config = dict(
    num_hidden_layers=9,
    head_dim=32,
    vocab_size=2048,
    norm='rmsnorm',
    rope_fraction=0.5,
    bias='qkv',
    tie_word_embeddings=True,
    parallel_block=False,
    beta1=0.9,
    beta2=0.98,
    decay_shape='sqrt',
    final_lr_fraction=0.0,
    train_tokens=154500000,
    max_steps=9430,
)
Each number is 200 + 40 x the weight over its row's rms, rounded and kept within 0 to 999. Layers, rows and columns count from 0. The size before them is the row's rms in percent of the matrix's.

# down: layer 6 MLP down (transposed), 640x128, rms 0.155, rows 95-112, columns 0-127
# gate: layer 6 MLP gate, 640x128, rms 0.157, rows 96-113, columns 0-127
# up: layer 6 MLP up, 640x128, rms 0.158, rows 96-113, columns 0-127
down95,100,206,143,154,241,247,160,196,179,248,172,241,156,226,226,187,281,228,204,223,173,174,259,162,192,128,196,171,209,204,256,215,215,182,216,247,176,216,157,247,237,221,152,207,269,220,220,193,290,164,152,211,172,125,229,173,200,179,236,200,167,145,215,197,190,257,259,227,197,173,271,290,203,226,183,165,132,194,154,171,141,286,217,214,235,200,196,218,259,152,166,226,153,232,197,274,270,211,223,194,159,178,128,129,207,248,208,257,215,221,236,171,207,224,188,191,259,286,170,184,146,172,244,211,156,168,125,205,262
gate96,108,276,248,283,163,208,100,243,201,167,201,167,175,222,195,224,171,132,220,155,155,201,170,162,248,193,164,183,225,250,228,213,243,170,209,133,147,189,226,257,228,183,259,277,229,172,201,152,214,174,243,221,252,146,177,329,145,155,168,212,204,226,288,194,169,195,133,187,157,225,220,120,243,259,164,229,174,240,236,143,267,171,151,198,229,217,216,173,174,187,240,191,195,182,191,212,190,107,115,206,197,164,224,225,156,172,203,227,242,182,211,167,207,201,157,256,201,237,195,239,198,205,152,189,148,238,165,203,216
up96,117,179,154,194,272,199,179,243,212,218,166,213,115,242,137,212,225,174,210,209,205,180,213,244,195,249,217,270,101,235,223,144,173,185,78,246,177,152,235,196,238,245,168,171,164,219,187,189,201,208,167,112,218,208,202,204,175,181,236,148,224,155,183,238,182,292,116,240,279,196,131,157,216,228,253,247,195,235,228,206,232,150,243,307,235,183,181,188,243,240,176,217,122,245,161,222,165,171,192,277,183,166,222,194,228,161,233,172,185,183,220,160,156,223,220,210,261,190,208,144,190,180,211,150,232,158,204,206,237
down96,112,311,219,210,223,197,108,262,167,217,69,234,204,179,205,188,140,294,246,154,213,133,189,179,242,226,164,205,173,186,265,213,184,195,234,224,147,175,171,195,188,144,210,184,188,171,213,162,190,233,185,191,177,134,113,230,202,208,180,236,220,202,235,222,255,164,192,237,135,179,230,209,125,201,200,216,255,226,190,320,238,156,217,212,212,214,268,166,217,181,190,230,139,204,226,193,192,192,182,181,214,201,172,147,221,181,250,210,158,132,270,192,247,197,245,193,187,156,248,280,173,174,170,219,235,272,235,192,185
gate97,094,238,225,168,209,230,143,273,196,261,211,224,277,150,192,187,189,273,240,192,158,175,252,141,192,213,208,146,104,205,243,181,244,83,126,226,119,197,240,178,183,170,244,199,262,261,178,199,187,227,237,176,140,241,192,221,201,263,150,253,170,255,199,237,190,217,211,164,186,198,225,214,182,139,141,167,195,218,118,169,207,184,210,219,202,164,201,179,168,214,222,180,215,227,262,196,194,124,125,216,234,135,200,219,251,156,223,173,213,214,226,188,213,228,233,163,201,232,230,292,196,179,236,190,135,214,220,153,288
up97,094,217,217,319,127,255,162,207,227,212,208,115,260,261,206,177,179,144,179,154,166,115,181,183,101,162,160,243,173,218,187,197,243,218,208,209,262,199,234,169,188,160,218,162,167,220,256,217,209,197,198,278,208,194,189,183,208,183,251,185,182,172,212,191,234,263,186,188,215,169,212,230,171,225,133,279,139,214,250,129,282,211,181,203,225,219,216,197,152,112,193,306,191,225,250,263,205,209,208,179,197,275,133,168,253,222,138,204,215,229,238,199,213,197,213,139,197,179,186,191,135,136,179,208,186,197,188,163,192
down97,097,215,203,127,227,230,229,141,223,226,151,179,173,260,210,185,240,196,190,200,310,154,229,170,193,257,169,218,180,219,313,207,175,219,256,197,178,225,259,181,236,229,196,235,155,216,127,212,192,184,175,302,209,227,194,231,176,151,151,250,156,236,186,206,170,115,163,154,221,172,166,193,193,219,156,205,149,237,196,266,267,245,220,301,198,185,125,167,242,176,194,202,226,143,212,182,191,194,187,143,237,255,245,214,268,207,176,169,161,165,186,226,193,204,181,309,202,196,221,179,189,239,169,290,155,184,232,219,176
gate98,113,165,220,257,181,263,177,249,207,251,235,287,184,258,231,182,172,157,238,144,92,176,211,185,141,220,167,261,215,192,234,204,251,166,208,159,198,128,184,163,182,217,197,194,174,155,290,164,217,223,251,140,195,195,176,197,136,209,191,191,250,201,252,191,202,289,221,239,172,164,240,216,218,211,157,202,264,200,143,177,236,231,260,221,221,180,258,203,250,208,245,135,234,293,206,175,230,180,180,206,204,267,196,201,320,252,172,158,192,135,185,269,191,194,185,251,206,185,161,187,183,232,191,161,225,264,178,228,234
up98,116,192,297,220,282,230,180,241,287,223,236,195,157,200,184,181,229,140,241,217,227,197,98,183,207,158,202,218,147,184,181,173,191,198,139,240,261,216,202,235,203,221,181,231,181,181,188,216,211,151,169,96,185,240,192,203,186,197,183,284,144,216,235,208,170,220,283,250,231,142,159,211,227,145,161,188,199,220,116,180,206,231,245,136,221,165,245,253,170,202,295,216,101,180,154,171,137,237,207,247,164,245,156,178,211,245,236,180,264,227,219,237,166,162,227,181,231,233,260,171,247,233,176,181,182,222,197,192,172
down98,113,212,222,252,146,206,214,191,271,226,241,225,151,184,147,253,154,168,169,193,255,142,178,149,163,245,245,246,196,168,201,189,213,170,159,315,158,208,230,118,233,168,246,200,184,177,187,185,184,183,219,137,194,202,152,187,274,226,221,228,167,242,204,231,227,226,234,200,174,164,198,223,216,285,174,209,171,167,206,153,209,199,253,154,161,251,243,231,114,94,199,114,289,189,219,157,193,209,175,245,151,195,204,218,148,113,261,207,249,216,157,244,118,210,187,139,193,180,189,174,201,233,146,176,159,189,213,185,191
gate99,089,213,219,283,127,152,254,237,196,202,271,141,207,165,206,123,184,169,270,135,146,149,242,173,201,187,279,181,217,183,135,179,190,142,197,206,226,177,178,148,156,156,186,186,169,220,151,136,216,242,156,205,161,189,163,223,231,224,270,211,182,240,227,226,176,212,166,163,233,176,227,191,194,220,226,231,198,211,180,214,193,258,239,239,235,226,249,190,255,126,148,205,219,237,171,115,204,159,229,157,234,185,248,218,160,159,225,89,182,224,186,193,168,203,274,204,278,192,178,245,206,162,205,185,313,218,216,130,173
up99,090,206,172,208,272,161,211,170,173,239,231,285,183,272,238,301,184,180,167,282,202,183,160,185,205,214,161,202,259,168,202,246,189,199,176,237,278,163,279,217,163,138,240,187,192,178,195,235,241,181,220,174,107,205,220,184,229,202,142,141,201,117,250,266,178,153,212,223,197,150,161,220,222,199,221,145,216,238,160,289,248,193,215,184,173,189,242,235,218,253,224,193,169,146,237,205,271,211,207,242,245,254,256,227,231,279,167,134,169,153,236,223,225,188,178,190,120,184,179,180,184,245,190,222,130,209,219,205,161
down99,090,192,208,143,217,211,145,200,178,142,213,218,231,168,273,220,247,142,138,267,308,172,194,164,184,240,197,195,237,172,181,180,198,220,199,214,264,198,191,199,232,207,243,266,150,105,232,265,235,229,240,248,141,242,162,260,187,247,160,217,220,183,182,177,174,173,296,228,228,257,213,249,224,207,142,122,224,193,182,214,176,200,124,185,259,182,236,174,166,230,206,164,210,207,189,208,84,259,123,200,226,269,171,149,146,243,208,195,182,256,167,244,258,200,158,189,197,206,203,208,173,190,237,182,212,279,209,186,201
gate100,104,259,259,223,155,176,108,163,231,183,201,218,179,170,247,198,247,194,169,194,202,194,241,198,237,268,158,158,240,232,105,194,143,193,161,146,197,120,241,211,201,197,197,104,184,172,179,172,198,182,188,242,219,186,134,283,151,257,212,154,309,194,174,200,224,247,165,127,186,118,245,203,108,159,176,217,248,269,198,206,182,184,182,153,172,238,262,256,232,206,204,184,189,138,237,214,170,186,202,166,151,232,137,239,256,245,219,206,199,142,233,187,188,204,181,152,201,214,214,244,149,177,159,209,176,234,194,176,152
up100,104,270,128,153,237,262,230,202,298,365,146,181,175,176,165,164,178,241,193,221,196,137,241,229,196,138,246,235,150,207,253,176,221,201,164,191,203,178,199,155,205,174,234,223,141,190,152,233,260,200,186,214,234,221,190,161,236,237,162,194,130,134,175,163,189,139,236,185,172,164,247,195,207,204,236,171,156,198,225,225,191,188,161,198,214,144,224,228,213,195,251,169,158,185,244,112,219,187,155,192,268,150,190,141,179,188,177,195,162,178,142,259,245,189,206,189,231,236,136,167,203,243,237,177,248,160,169,184,272
down100,103,150,150,213,226,141,231,254,204,271,160,202,233,182,169,209,127,211,231,174,202,264,263,157,176,175,222,170,195,238,151,224,214,231,230,240,315,192,229,137,187,224,215,196,261,173,178,214,159,152,165,173,217,135,223,282,201,189,153,207,236,250,198,188,177,175,174,176,256,187,279,179,184,218,178,204,139,195,218,186,188,233,158,170,241,237,302,208,237,105,180,160,258,154,128,177,214,171,226,166,195,218,192,207,233,153,177,210,235,162,305,145,205,184,198,228,219,154,225,143,205,222,203,305,166,181,255,183,194
gate101,109,233,154,214,221,241,197,265,215,211,159,221,157,257,146,130,238,244,116,177,136,214,231,227,203,241,190,207,185,220,201,227,274,238,150,124,141,285,187,113,256,265,206,165,211,151,167,186,149,225,183,204,236,246,129,241,218,227,284,205,206,228,224,221,247,244,202,244,156,226,244,191,249,164,198,160,212,238,222,183,268,211,159,171,216,229,208,161,161,166,135,269,212,211,191,202,137,143,194,144,219,236,250,183,230,164,286,179,141,153,154,241,211,213,209,177,221,221,204,275,172,200,222,234,246,219,181,166,164
up101,105,185,204,112,178,273,183,246,195,219,126,210,174,256,201,182,194,251,124,173,209,133,111,179,246,259,178,165,275,171,185,262,214,175,205,232,199,136,276,206,184,146,191,157,169,261,198,211,197,155,191,194,202,187,184,145,240,209,205,158,199,198,203,168,205,173,241,219,261,162,191,166,219,219,292,241,178,169,143,110,212,169,143,243,166,253,202,257,204,208,260,168,185,229,170,167,194,182,221,226,190,167,181,206,201,201,183,200,228,156,261,167,147,99,200,168,197,136,221,260,111,187,157,159,283,179,217,209,216
down101,109,314,168,258,203,192,234,220,270,97,110,225,252,161,179,202,251,229,233,261,207,191,204,208,206,259,206,174,170,146,155,215,172,184,214,177,248,123,261,248,177,248,292,144,232,194,155,181,178,198,182,223,105,188,265,204,188,159,223,189,254,222,192,226,221,231,294,179,186,230,150,140,202,149,241,221,177,236,193,210,224,227,195,186,149,222,195,207,213,202,187,188,188,188,196,194,253,259,205,147,153,190,233,232,195,214,194,241,227,297,118,175,279,224,200,180,198,202,226,186,206,254,257,184,239,187,245,216,236
gate102,105,215,242,173,204,245,214,315,241,272,193,217,178,208,183,256,179,186,215,140,187,163,197,252,226,245,193,259,247,183,167,163,208,187,217,159,211,165,150,258,193,208,203,132,203,162,188,196,153,185,182,227,203,167,191,221,239,243,126,147,231,241,206,235,247,162,174,150,200,192,216,303,278,190,156,172,167,271,260,178,141,193,231,192,213,230,166,182,234,130,152,155,257,201,237,187,233,194,189,198,232,179,198,221,206,292,231,160,231,193,231,261,169,187,195,252,219,297,136,234,171,165,172,220,268,176,98,221,155
up102,102,214,189,88,196,232,198,208,206,185,154,243,206,264,256,213,186,265,217,142,213,154,203,215,220,227,143,203,237,152,276,259,208,176,221,220,182,231,200,128,124,170,173,118,195,183,179,170,271,170,218,181,222,160,191,191,142,259,141,183,117,138,225,172,266,231,222,223,187,192,221,206,236,144,126,260,232,193,218,255,186,211,226,168,215,193,183,200,236,163,221,115,256,187,207,245,140,228,244,221,222,224,170,175,231,191,209,246,313,213,134,179,216,202,262,208,175,180,212,182,93,229,180,243,197,201,189,238,176
down102,099,119,175,176,222,177,225,229,264,217,208,203,210,277,142,186,202,198,248,197,198,302,295,239,227,239,204,207,242,168,245,230,162,196,183,210,207,121,141,178,167,218,169,146,174,213,247,277,171,230,169,191,187,266,238,219,210,237,115,178,272,218,200,204,199,261,139,227,215,265,222,265,199,175,200,171,191,147,224,194,196,258,128,190,177,189,224,181,246,200,211,268,279,219,213,173,249,196,108,210,180,232,169,189,258,185,210,172,163,242,173,204,176,244,194,296,207,211,151,221,132,276,215,152,166,194,179,220,208
gate103,095,165,219,230,212,290,189,246,164,183,106,215,202,208,147,228,214,123,167,197,202,129,151,189,205,179,187,226,199,204,164,215,213,199,264,267,202,251,206,146,283,205,150,137,229,211,141,205,276,235,208,193,188,191,248,210,161,186,252,222,227,203,254,172,158,216,204,248,269,264,234,210,257,135,216,215,152,133,221,175,230,216,232,210,218,188,229,173,272,163,295,193,114,163,144,238,215,178,236,267,235,254,202,176,229,221,197,228,201,213,204,202,150,186,187,124,229,213,238,221,253,284,226,163,134,260,205,188,218
up103,095,210,192,126,179,217,231,147,167,229,248,159,184,162,224,154,163,253,220,246,221,190,230,238,233,211,243,141,222,198,205,237,146,171,176,227,243,265,185,139,164,246,172,172,242,168,207,176,206,257,236,157,305,235,137,206,233,152,133,239,208,228,102,153,238,206,147,219,172,167,226,195,171,219,196,199,160,210,209,222,124,202,147,247,229,190,203,155,156,309,204,198,259,212,172,185,252,229,195,149,175,171,215,189,240,161,228,155,312,173,187,245,209,294,193,213,216,218,165,206,164,176,145,225,214,192,138,134,233
down103,094,217,89,176,230,152,188,205,186,205,182,210,173,264,233,163,230,167,218,219,242,262,196,108,224,156,181,235,179,236,209,182,135,234,263,208,212,222,281,141,183,222,199,137,232,148,197,241,200,242,210,292,271,186,246,242,211,222,222,166,189,182,150,197,212,165,218,202,218,225,180,223,152,152,126,281,210,177,180,183,271,189,195,191,202,191,107,174,260,198,197,219,201,152,163,129,171,246,147,213,163,228,215,214,247,121,140,128,263,164,229,179,151,245,242,204,199,228,171,209,168,220,137,256,253,229,231,208,210
gate104,110,212,215,161,200,199,205,281,274,205,226,194,173,264,226,182,207,217,142,139,187,199,236,156,179,257,92,196,167,170,207,214,189,210,206,194,201,175,210,203,256,213,233,244,276,143,210,155,297,175,138,225,188,149,181,270,144,204,161,221,241,219,156,209,227,239,198,217,235,224,203,197,230,216,173,246,178,234,173,141,174,179,148,194,178,214,253,196,164,213,248,241,211,203,252,199,228,171,129,178,220,209,226,283,208,213,147,195,276,187,233,228,99,229,117,311,239,211,229,264,259,148,209,165,192,213,149,222,249
up104,114,254,176,233,102,154,218,256,155,216,175,178,200,164,222,162,227,256,215,234,245,217,192,209,219,207,136,199,142,262,243,217,156,213,106,177,210,234,247,227,308,129,225,239,254,214,147,187,152,221,135,274,183,160,186,203,194,187,230,195,219,192,188,236,231,128,224,156,171,136,237,201,227,126,269,183,177,253,230,192,243,183,215,245,198,274,183,231,217,255,184,214,211,257,240,213,211,242,193,213,194,143,245,209,174,201,204,215,269,160,200,186,137,180,212,181,140,160,222,144,194,186,276,196,222,302,217,162,175
down104,111,187,192,144,187,160,197,285,218,259,163,180,187,221,258,142,201,220,243,250,202,171,154,240,205,223,122,250,197,196,274,193,130,188,225,207,163,213,163,188,161,197,200,154,191,216,203,208,201,244,143,175,263,215,93,220,176,202,183,202,247,245,218,296,227,239,231,228,236,149,116,216,200,207,236,218,218,129,198,180,222,221,217,211,167,249,163,171,304,204,207,193,235,166,256,166,282,133,172,221,224,159,171,163,130,259,176,155,179,237,145,183,179,128,232,214,160,228,171,144,255,177,235,186,180,176,163,127,208
gate105,096,179,240,172,189,141,194,212,244,199,294,188,249,183,226,171,165,227,192,180,199,200,249,230,208,177,119,166,151,197,229,222,167,203,183,184,132,212,251,282,226,239,280,179,182,234,163,151,239,274,240,211,145,178,137,241,185,211,164,193,215,144,242,205,195,183,182,185,209,193,193,191,284,203,185,208,199,183,133,213,177,161,125,285,125,197,199,285,231,200,209,242,109,169,228,260,199,257,221,218,243,179,207,235,254,224,261,195,174,163,273,146,206,165,193,184,250,168,263,243,184,190,283,252,209,232,199,121,201
up105,094,315,207,192,244,279,188,175,187,180,246,219,221,181,165,192,251,212,238,249,216,161,245,214,163,221,214,214,235,238,222,134,210,218,226,182,238,190,248,160,196,185,216,236,257,223,224,208,218,221,211,97,204,189,187,189,139,231,230,162,258,176,189,232,111,156,180,181,191,198,277,185,272,154,213,252,238,118,229,168,157,193,218,172,189,203,224,255,171,208,148,154,330,219,244,200,125,189,127,136,158,203,188,128,168,203,231,257,155,234,197,262,154,198,173,177,205,206,211,270,180,157,214,245,175,164,172,219,222
down105,095,129,194,219,175,197,144,173,200,250,203,218,209,226,171,187,184,200,183,176,161,208,156,258,186,197,280,201,198,282,107,184,210,229,159,179,198,195,246,169,214,277,230,238,259,210,257,216,55,178,175,188,165,212,183,228,195,195,260,213,164,209,166,227,197,200,183,276,164,195,174,194,222,200,223,207,229,131,186,145,100,188,216,193,203,171,332,188,165,164,143,210,156,186,250,176,224,190,217,209,204,168,246,166,138,150,167,184,176,163,210,171,161,189,222,207,236,210,138,171,208,193,195,210,240,161,343,200,183
gate106,106,155,231,228,185,135,110,185,235,178,147,226,266,197,155,218,174,134,150,197,182,190,181,221,259,78,189,194,221,175,216,238,163,194,153,211,225,160,226,167,160,111,201,187,226,174,160,97,201,222,238,251,233,195,156,227,221,171,202,150,210,152,241,212,193,129,261,162,230,172,227,185,195,206,228,222,248,245,228,253,213,244,134,212,242,183,192,175,243,117,232,181,267,190,149,232,302,200,174,203,231,122,171,203,248,145,192,196,205,163,191,200,110,255,203,214,218,253,231,216,200,237,181,259,194,197,156,185,197
up106,104,195,151,204,224,251,241,211,207,216,96,222,211,200,186,236,234,199,247,147,182,241,228,147,125,244,166,231,224,213,249,236,183,226,190,263,216,196,205,155,256,211,154,227,244,188,178,211,181,238,166,210,211,267,182,191,226,91,277,230,161,131,219,231,169,236,208,187,237,181,250,152,192,320,220,239,193,229,194,172,195,279,293,221,190,148,156,204,191,350,206,171,227,179,165,251,212,159,172,246,209,225,220,205,166,241,200,187,181,210,184,193,238,133,184,150,153,190,167,196,235,222,162,183,221,177,189,270,184
down106,104,231,261,147,179,207,229,204,134,181,198,246,98,215,149,175,227,195,265,212,139,85,162,171,212,196,205,198,175,216,235,186,248,227,163,191,218,180,133,95,231,265,298,210,207,220,234,188,244,221,190,200,143,204,187,230,177,186,233,270,253,179,201,203,263,183,291,258,191,171,164,251,193,216,259,213,160,203,245,213,208,265,212,171,178,239,167,269,228,234,213,237,177,187,180,223,193,237,306,219,134,183,241,178,173,198,188,147,222,252,153,129,208,178,167,224,216,193,189,199,168,148,238,248,227,249,210,218,192
gate107,100,170,217,125,202,175,110,262,201,200,186,179,269,172,148,212,199,186,151,122,213,218,217,224,188,212,190,162,151,233,189,196,172,227,215,249,222,211,50,192,260,258,238,237,140,193,174,227,194,178,175,225,188,228,264,242,277,192,141,180,186,271,179,163,247,260,213,160,261,250,231,255,245,133,169,225,202,194,182,213,180,189,219,183,238,189,202,157,183,200,198,147,192,211,221,242,220,245,167,171,199,148,180,239,229,247,233,212,167,248,170,226,183,182,215,186,226,314,272,155,138,206,117,164,170,204,255,222,197
up107,096,194,240,168,163,151,198,202,253,127,253,261,284,186,171,154,290,178,216,147,193,179,172,255,193,209,163,227,229,215,255,260,223,175,155,221,179,155,148,230,227,140,145,201,177,228,160,139,152,151,210,254,211,223,196,192,211,218,242,188,209,191,170,148,169,234,284,240,170,179,275,212,237,177,159,257,260,221,196,155,251,165,182,227,246,241,202,206,109,224,256,178,178,230,172,199,226,237,228,177,169,127,191,150,173,203,272,230,155,212,304,211,185,220,223,267,256,282,236,155,211,216,175,225,196,214,211,229,162
down107,097,230,182,226,138,183,161,221,211,198,229,185,211,244,197,204,203,244,305,161,312,214,222,222,208,200,191,243,244,217,232,150,168,161,240,185,145,229,192,135,170,154,164,279,108,231,231,227,199,183,178,152,209,192,201,140,279,175,223,197,240,155,274,250,148,158,164,224,183,194,194,160,218,203,131,187,222,197,199,256,262,178,184,149,242,162,169,206,127,224,159,203,199,181,212,170,267,187,197,199,221,159,189,216,255,221,193,176,201,311,256,218,203,246,225,194,121,213,133,229,172,264,167,187,217,109,255,217,192
gate108,103,176,289,133,179,196,130,204,253,182,191,230,209,207,239,186,206,213,205,220,193,168,278,177,207,218,166,236,213,201,222,216,163,224,236,191,159,159,217,176,206,235,194,232,205,198,254,195,185,233,206,190,148,134,255,292,200,218,164,202,209,191,143,145,196,158,182,171,259,261,202,159,204,234,244,221,139,215,136,248,220,167,93,254,194,207,236,233,166,283,193,234,262,205,173,164,246,184,144,199,182,149,232,219,245,144,228,213,192,198,234,219,171,134,203,173,188,217,142,248,239,221,268,247,229,307,198,330,170
up108,109,267,254,245,208,224,254,176,218,250,218,200,207,231,261,221,139,195,159,216,206,121,242,201,195,188,175,275,191,202,173,211,165,253,149,171,177,167,254,290,188,152,222,229,211,195,239,196,198,160,184,212,232,205,248,160,142,207,200,200,179,214,205,144,238,239,248,214,205,213,183,233,239,260,226,157,200,209,159,179,177,279,226,189,243,126,120,107,228,221,155,195,211,117,195,187,283,197,223,187,251,278,248,193,219,227,197,193,189,153,234,200,228,146,266,148,198,233,115,200,196,130,208,103,163,211,272,240,201
down108,106,156,245,134,258,175,330,137,245,184,233,209,183,196,188,272,181,236,140,141,275,162,253,146,199,194,210,215,308,125,251,196,201,209,262,196,232,232,211,212,216,128,190,178,199,212,197,196,199,190,230,183,190,204,187,203,197,182,149,161,190,212,237,175,217,212,127,216,246,225,204,279,152,176,304,229,256,221,235,222,210,230,237,198,165,185,155,213,164,181,141,212,190,265,207,229,204,209,212,158,193,260,278,174,185,231,140,214,185,195,208,183,217,156,234,147,167,169,213,229,224,175,194,175,107,235,108,171,184
gate109,104,259,216,177,171,209,225,206,204,182,157,158,171,168,197,113,213,220,154,105,150,179,223,218,297,190,238,175,177,236,185,180,163,221,190,150,217,175,237,170,186,214,211,211,211,137,259,212,175,302,148,194,261,188,147,233,249,247,78,230,241,167,160,160,163,238,197,192,215,224,181,226,247,216,159,185,155,219,187,208,173,187,211,228,199,236,192,103,193,136,183,195,150,181,244,212,217,189,179,231,179,240,299,185,213,158,210,183,146,111,210,286,141,234,227,268,202,285,191,216,173,235,182,194,186,244,162,200,187
up109,103,230,182,190,224,176,192,194,156,135,162,175,158,193,183,259,259,188,182,99,179,181,219,180,230,255,156,191,127,240,169,158,165,253,154,160,190,206,130,152,187,288,196,214,214,223,208,166,300,265,220,191,244,245,161,159,209,231,135,211,219,209,169,163,200,229,211,182,255,232,152,206,166,163,204,160,169,250,215,236,217,262,249,214,205,182,203,114,201,172,239,229,159,163,249,205,181,180,167,203,185,236,243,201,194,213,141,146,103,142,257,156,234,229,206,254,230,291,248,177,217,235,177,229,90,193,207,188,218
down109,104,236,149,228,188,232,282,204,190,194,176,184,175,172,240,216,236,223,198,219,250,119,196,241,195,247,176,174,211,208,257,245,220,222,234,283,189,220,171,174,172,154,197,234,193,162,306,240,147,286,106,189,217,262,163,142,200,253,159,232,190,160,211,216,202,234,254,130,222,197,204,203,230,208,260,251,226,215,185,181,229,180,172,220,196,178,66,179,193,214,219,210,187,216,234,144,174,231,152,189,167,87,218,182,167,190,161,188,189,161,223,229,203,123,248,142,132,226,152,216,155,230,256,201,252,147,175,202,186
gate110,105,137,248,180,167,191,139,217,227,302,177,151,191,210,252,184,248,217,266,186,188,244,240,174,155,162,224,206,141,207,224,195,193,176,242,217,211,247,160,201,196,224,244,161,67,197,215,186,190,120,172,111,192,162,248,243,220,198,210,151,236,215,247,195,195,219,232,203,165,219,230,267,177,200,172,235,177,100,158,180,189,194,219,128,250,147,217,201,198,210,203,208,229,249,265,107,274,197,159,206,187,216,226,245,239,202,232,231,232,137,233,187,216,200,219,246,164,179,220,224,208,228,116,279,176,213,178,282,229
up110,103,234,191,257,191,182,221,235,148,147,146,189,189,192,205,211,214,194,190,263,195,236,101,241,209,152,222,133,248,206,145,169,165,145,242,168,187,211,164,170,171,213,211,213,183,170,265,176,232,162,175,201,183,203,215,176,207,153,158,147,188,203,218,208,246,170,292,253,239,169,198,181,234,241,110,249,284,275,199,195,163,154,203,208,277,167,223,206,204,270,190,102,306,152,250,176,220,259,222,194,158,214,166,146,247,181,216,171,237,97,177,231,197,165,200,151,156,257,200,195,198,245,198,214,205,262,185,241,181
down110,105,137,272,162,146,232,184,205,103,136,205,177,231,187,216,212,225,191,217,180,220,203,198,183,225,221,199,194,188,247,149,217,168,130,185,239,131,179,207,137,208,200,227,182,156,251,214,192,224,185,162,204,194,262,217,126,178,159,114,271,168,168,191,229,164,198,262,242,187,202,182,227,188,258,164,186,206,231,182,214,255,199,215,137,209,182,125,266,152,140,274,190,178,173,229,220,182,146,229,202,256,261,159,203,188,152,198,130,144,134,201,186,80,185,171,190,159,185,212,221,194,260,266,201,177,172,238,97,221
gate111,092,245,148,267,192,251,171,228,244,125,163,156,200,214,185,134,195,169,183,203,206,146,144,262,217,198,99,198,234,138,165,167,177,85,230,231,246,255,162,269,136,282,185,219,201,158,254,214,263,210,207,158,198,166,261,270,196,219,213,176,214,270,205,284,225,254,223,256,218,217,168,270,261,195,192,224,164,207,162,185,169,169,207,209,221,169,235,230,143,223,248,219,156,149,178,184,154,199,181,175,250,175,188,197,175,269,143,222,268,215,165,189,214,184,217,247,160,231,186,191,197,188,229,208,181,215,151,267,192
up111,090,125,202,203,246,217,169,213,145,273,168,258,160,222,237,233,108,156,150,168,211,260,145,190,225,229,173,211,213,256,203,234,233,171,131,228,248,233,174,170,257,204,221,202,176,173,157,238,143,189,195,205,185,232,210,215,211,239,163,241,158,176,171,83,174,183,163,154,198,178,208,150,166,160,252,187,227,193,194,247,303,230,175,161,174,215,206,170,232,264,169,252,296,239,249,204,204,269,214,217,327,150,258,218,200,275,190,208,229,183,148,216,213,209,210,208,192,190,189,200,242,203,172,199,178,218,251,160,265
down111,090,234,255,217,241,170,132,197,144,198,178,166,166,224,136,227,236,187,226,178,72,185,198,213,189,202,200,179,142,221,212,259,227,236,215,201,139,98,183,171,250,164,244,195,218,236,222,176,190,226,206,214,218,162,188,153,187,211,209,208,236,220,172,223,212,284,207,258,160,192,228,158,172,175,189,163,213,148,226,158,185,216,203,276,250,208,133,158,269,278,207,214,201,142,192,243,236,234,170,203,119,172,239,247,209,184,224,218,250,181,176,157,162,159,157,198,266,269,211,265,124,234,168,85,216,184,177,260,215
gate112,102,174,182,212,181,190,104,217,287,250,249,117,188,244,236,178,167,148,248,227,190,163,209,250,153,174,160,242,236,204,187,211,220,150,178,125,192,260,185,205,198,248,164,203,208,150,208,227,201,190,153,247,219,154,161,200,190,226,188,151,240,229,170,211,158,207,224,235,146,164,188,259,192,190,184,195,138,186,123,189,181,293,197,140,228,105,240,165,135,149,261,189,141,235,257,170,171,143,158,213,218,225,157,197,277,208,231,222,184,225,243,210,108,171,265,203,212,188,230,231,167,261,209,205,224,151,147,234,254
up112,104,212,207,173,152,180,224,229,196,256,204,228,221,143,224,228,247,234,222,147,201,132,209,138,186,195,157,195,172,219,221,225,214,196,193,240,128,173,189,219,212,174,144,255,206,229,182,180,29,172,253,228,196,244,164,187,242,211,237,216,197,139,205,164,196,89,237,173,224,250,89,166,210,194,155,198,223,198,236,157,175,189,176,232,157,125,183,228,105,198,173,234,169,180,216,211,199,238,146,152,182,241,141,300,219,171,178,217,241,228,229,206,166,190,136,198,245,211,213,199,173,175,239,149,272,218,230,236,197
down112,101,202,231,161,164,244,205,176,252,256,201,149,209,280,271,212,194,190,211,179,199,156,191,193,181,172,281,218,276,199,226,209,233,151,169,152,146,271,234,233,188,203,181,132,184,255,271,179,135,169,219,238,206,268,174,187,174,196,271,184,220,200,237,150,146,165,222,196,188,309,231,206,258,183,251,179,215,189,203,247,144,210,128,241,218,241,164,224,162,140,214,188,216,275,156,206,144,141,208,263,163,176,157,181,137,225,186,188,252,257,254,257,220,224,192,177,180,195,271,271,189,200,269,264,208,208,201,204,196
gate113,114,253,263,263,194,119,169,176,153,184,131,174,211,239,195,193,228,212,179,192,174,221,227,179,142,223,184,186,141,147,218,219,125,172,195,181,195,138,162,232,297,202,245,187,256,177,185,169,142,200,170,231,194,235,209,289,250,155,246,189,225,218,202,218,209,191,189,174,189,224,278,216,228,239,218,214,62,254,199,234,201,181,156,267,166,211,249,168,283,180,179,140,256,203,202,207,173,203,166,217,281,260,242,218,256,241,172,209,232,198,219,197,236,193,244,203,160,223,202,257,141,236,184,188,189,313,177,197,175
up113,116,222,95,174,275,256,140,216,218,256,228,199,203,175,241,253,193,168,148,256,225,236,170,250,279,154,259,241,293,250,147,136,226,229,224,228,159,211,205,188,181,155,233,282,213,207,199,284,209,243,234,168,143,137,212,171,209,183,149,241,223,239,151,230,124,156,189,266,255,128,187,198,186,190,144,170,273,197,211,203,203,165,220,166,204,151,159,239,180,171,170,243,152,188,273,203,221,156,203,184,137,212,200,164,172,164,240,188,128,208,187,173,214,161,206,215,265,159,190,170,217,188,218,196,200,143,184,184,181